Weights of a small GPT-style language model, trained from scratch on English Wikipedia.
Size: 15 layers, width 768, 12 heads of 64, MLP 2304 ReLU, vocabulary 50257, 128M parameters.
Each number is 128 + 24 x the weight over its row's rms, rounded and kept within 0 to 255. Layers, rows and columns count from 0. The size above them is the row's rms in percent of the matrix's.

# layer 2 attention output, 768x768, rms 0.0246, rows 619-632, columns 672-767
size [ 98 102 100  99  97 104 107  98  98  96  96 102 104 101]
[[147 102 139 118 162 146 130 126 145 128 100 139 129 118 159 121 128 108 126 107 126  74 122 138 158 151 108 120 115 122 120 114 129 120 145 159 119 131 135 134 113 111 123  93 130 137 146 140  42 100 133 146 125 112 125 147 110 115 120 100  88 125 113 113 124 143 128 116 142  88  84 131 114 155 150 117 176 175 167 110 141 100 137 123 102 120 120 101 112 130  61 124 199 136 135  87]
 [121 148 158 124 137 115 145 130 107 112 111 171 118 128 125 118 149 131 124  96 154 109 101 147 168 163 168 132 163 140 127 157 124 133 117 135 147 102 115 136 126  99 123 148 155 123 141 112 111  90 114 105 111 113  92 156 164 117 107 147 150  84 150 118 154 106 107 105 131 144 118 133 137 144 179 126 119 109  80 180 115 106 136 122 125 149  78 119 147 115 125 106 118 104 115  76]
 [126 132 131  95 129 108 209 135  83 142 151 158 144 131 128 170 106 130 164 121 129 148 102 123 147 111 131 101 151 106 120 129  98 131 124  92 106 131 122 138 160 127 168 171  82 116 138 132 155 119 152 123 153  98  86 160 142  96 157 131 107 120 127  63  97 122 100 114 148 129 118 151 120 118 118 155 182 100 159 115 164 118 158 117 139 132 165  95 116 116 169 144 122 119 105 111]
 [134 139 145 123  81 132 169 162 129 155 130  84 149 125 123 174 129 123 121 156 113 161 152 126 164 145 111 132 136  77 110 146 159 167 145  78  99 121  97  99 191 119 169 123 111 145 103 150 170 151  71 145 119 133 140 114 142 129 113 134 121  83 156 115 169 122 139 155 156 163 136 169 144 142 182 114 156 181 134 131 118 120  90 123  98 155  68 108 194 115 115 122 164 162 105 136]
 [123 131 128 158 137  94  85 139 123 144 117 128 136 135 103 111 150 151 123 105 157 135 121 110 136 132 150 163 141 165 148 124 180 155 104 128 116  92 137 125 126 116 214 116 125 122 123 134  89 158 138 145  71 168 125  83 142 112 114 102 151 136  99  90 148 137 123 152 112 119 109 115 173  95 115  80  57 150 134 112 171 156 143 155 131 130  92  75 179 184 156 179  86 121 137 130]
 [140  87 110 156 136 119 103 146 113 100 134 129 141 113 144 134 101 144 148  96 149  99 134 151 117 133 130 109 145 137 124 140 155 103 131 153 146 164  48 146  97 129 212  70 125 159 123  53 149 147 104  88 178  93 142 141 115 138 127 144 126 142 142 158 147 114 127 122 125 126 117  94 135 132  79 127 114 120 134 107 138 125 157 132 116 116 146 159  98 114 128  94 166 106 136  89]
 [143 117 133 116 145 109 147 158 174 109 127 154 125 137 143 123 115 128 153 130 139 131 138 138  88 123 131 128 169 105 156 111 118 112 140 103 159 145 163 121  97  52 109 126 105 131 164 125 187 137 126 151 131 146 158 154 135 108 112 126 156 171 136 110 117 112  99  80 116 130 120 129 141 113 164 157 120 111 126 125 104 116 104 139 154 178 173 109 127  88  72 144 142 118 123  98]
 [130 143 129 110 140 100 126 173 137 124 163 139 149  94 130 151 153 110 147 131 135 113 114  86 145 135 130  87 143  99 164 161 158  87 113  97 101 128  74  88 157 128 154 139 130 172 131  89 120 100  93 169 146 100  94 132 137 144 104 126  90 126 180 125 121 160 126  97 141 112 111 122 105 145 183 151  62 116 119 150 106 103 139 152 142 196 130 127 143 104 115  82 121 111 135 100]
 [115  98 167 148  91 139 156 105 121 157 118 125 124 113 128 119 127 123 106 142 138 118 142  93 125 147 110 153 114 101 147 124  88 161 133 131 141 130 150 127 156 108 166 120 126 132 163 104 170 109 137  79  91 119 150 114 124 121 123 110 146 154  90 108  63  94 149 138 108 141  94  79 129 144 135 132  59  96 129  91 104  98 103 155 126 101 178 114  79  87 120 113 140 158  81 119]
 [115 107 139 114 137 149 144 125 122 117 108 129 101 129 149 118  72 149 161 109  99 140 149 152 116 131 114 135 118 125 100 119 139 116 156 158 132 124 149 199  93 111 128 169 111  68 116 145 143 168 167 115 117 124 140  97 134  82  86 102 107 161 131 118 118 138 165 164 116 116 135 130  95 115 109 134 133 122 141 114 157 152 140 136 135 167 122 103 148 176 141 128 170 101 154 148]
 [103 133 107 125 141 143 110 128 205 146 128 109 114 126 112  93 165 120 158 128 105 109 153 144 114 113 112 138 130  96 139 129 144 124 155  92 143 101 131 130  86 140 100  78 146 117 146 137 158 193  96 137 118 111 148 138  99 116 132 171 123 121 138 155 191 104 119 150 117 161 137 115 131 103 121 129 174 136 126 117  92  86 126 112 104  92 162 143 157 150 145 118 176 134 132  77]
 [110 157 136 121 143 127 166 111 101  73 109 176  96 150 114 163 115 135 119 119 124 120 114 145 103 134 146 120 140 110 131 108 136 161 159 146  98 101 128  84 103  89  89 168  61  90 119 164 123 129 122 138 193  90 156  84  91 125 155 168  94 106 152 154 106 142  70 119 133 162 161 171  70 154 154 128  98 157 122 120 163 108 127 162 109 163 160 111 117 109  92 145 160 127 130 105]
 [152 125 165 144 137 116 126 104 122 113 107 103  77 124 118 146 118 177 125 109 115 164 168 130 142 139 122 141 122 136 149 119  87 117 126 155 153  99 137 150 113 114 123  98 120 116 162  72 129 118  82 127 131 107 168  93 101 155 111  81 103 122  99 133  98 103 152 110 105 105 141 111 121 188 114 116 106 171 126 167  73 132  97 123 131 125 162 140 130 131 140 102 119 113  99  82]
 [130 142 112 117 112 116 141 155 122 138 136 159 158  97 129 133 114 146 139 119 154 148 141 143 139 144 151 138 114 130 146 110 145 138 106 141 145 175 107 151 132 152 129 152 105 127 121 139 120  74 135 112 135 129 131 114  82 201 110 111 157 134 144 171 180 150 136 138 123 153 107 119 151 115  60 137 131 135 159 103 151  98 119  77 140 156 142 129 137 104 150 136 142 147  99 132]]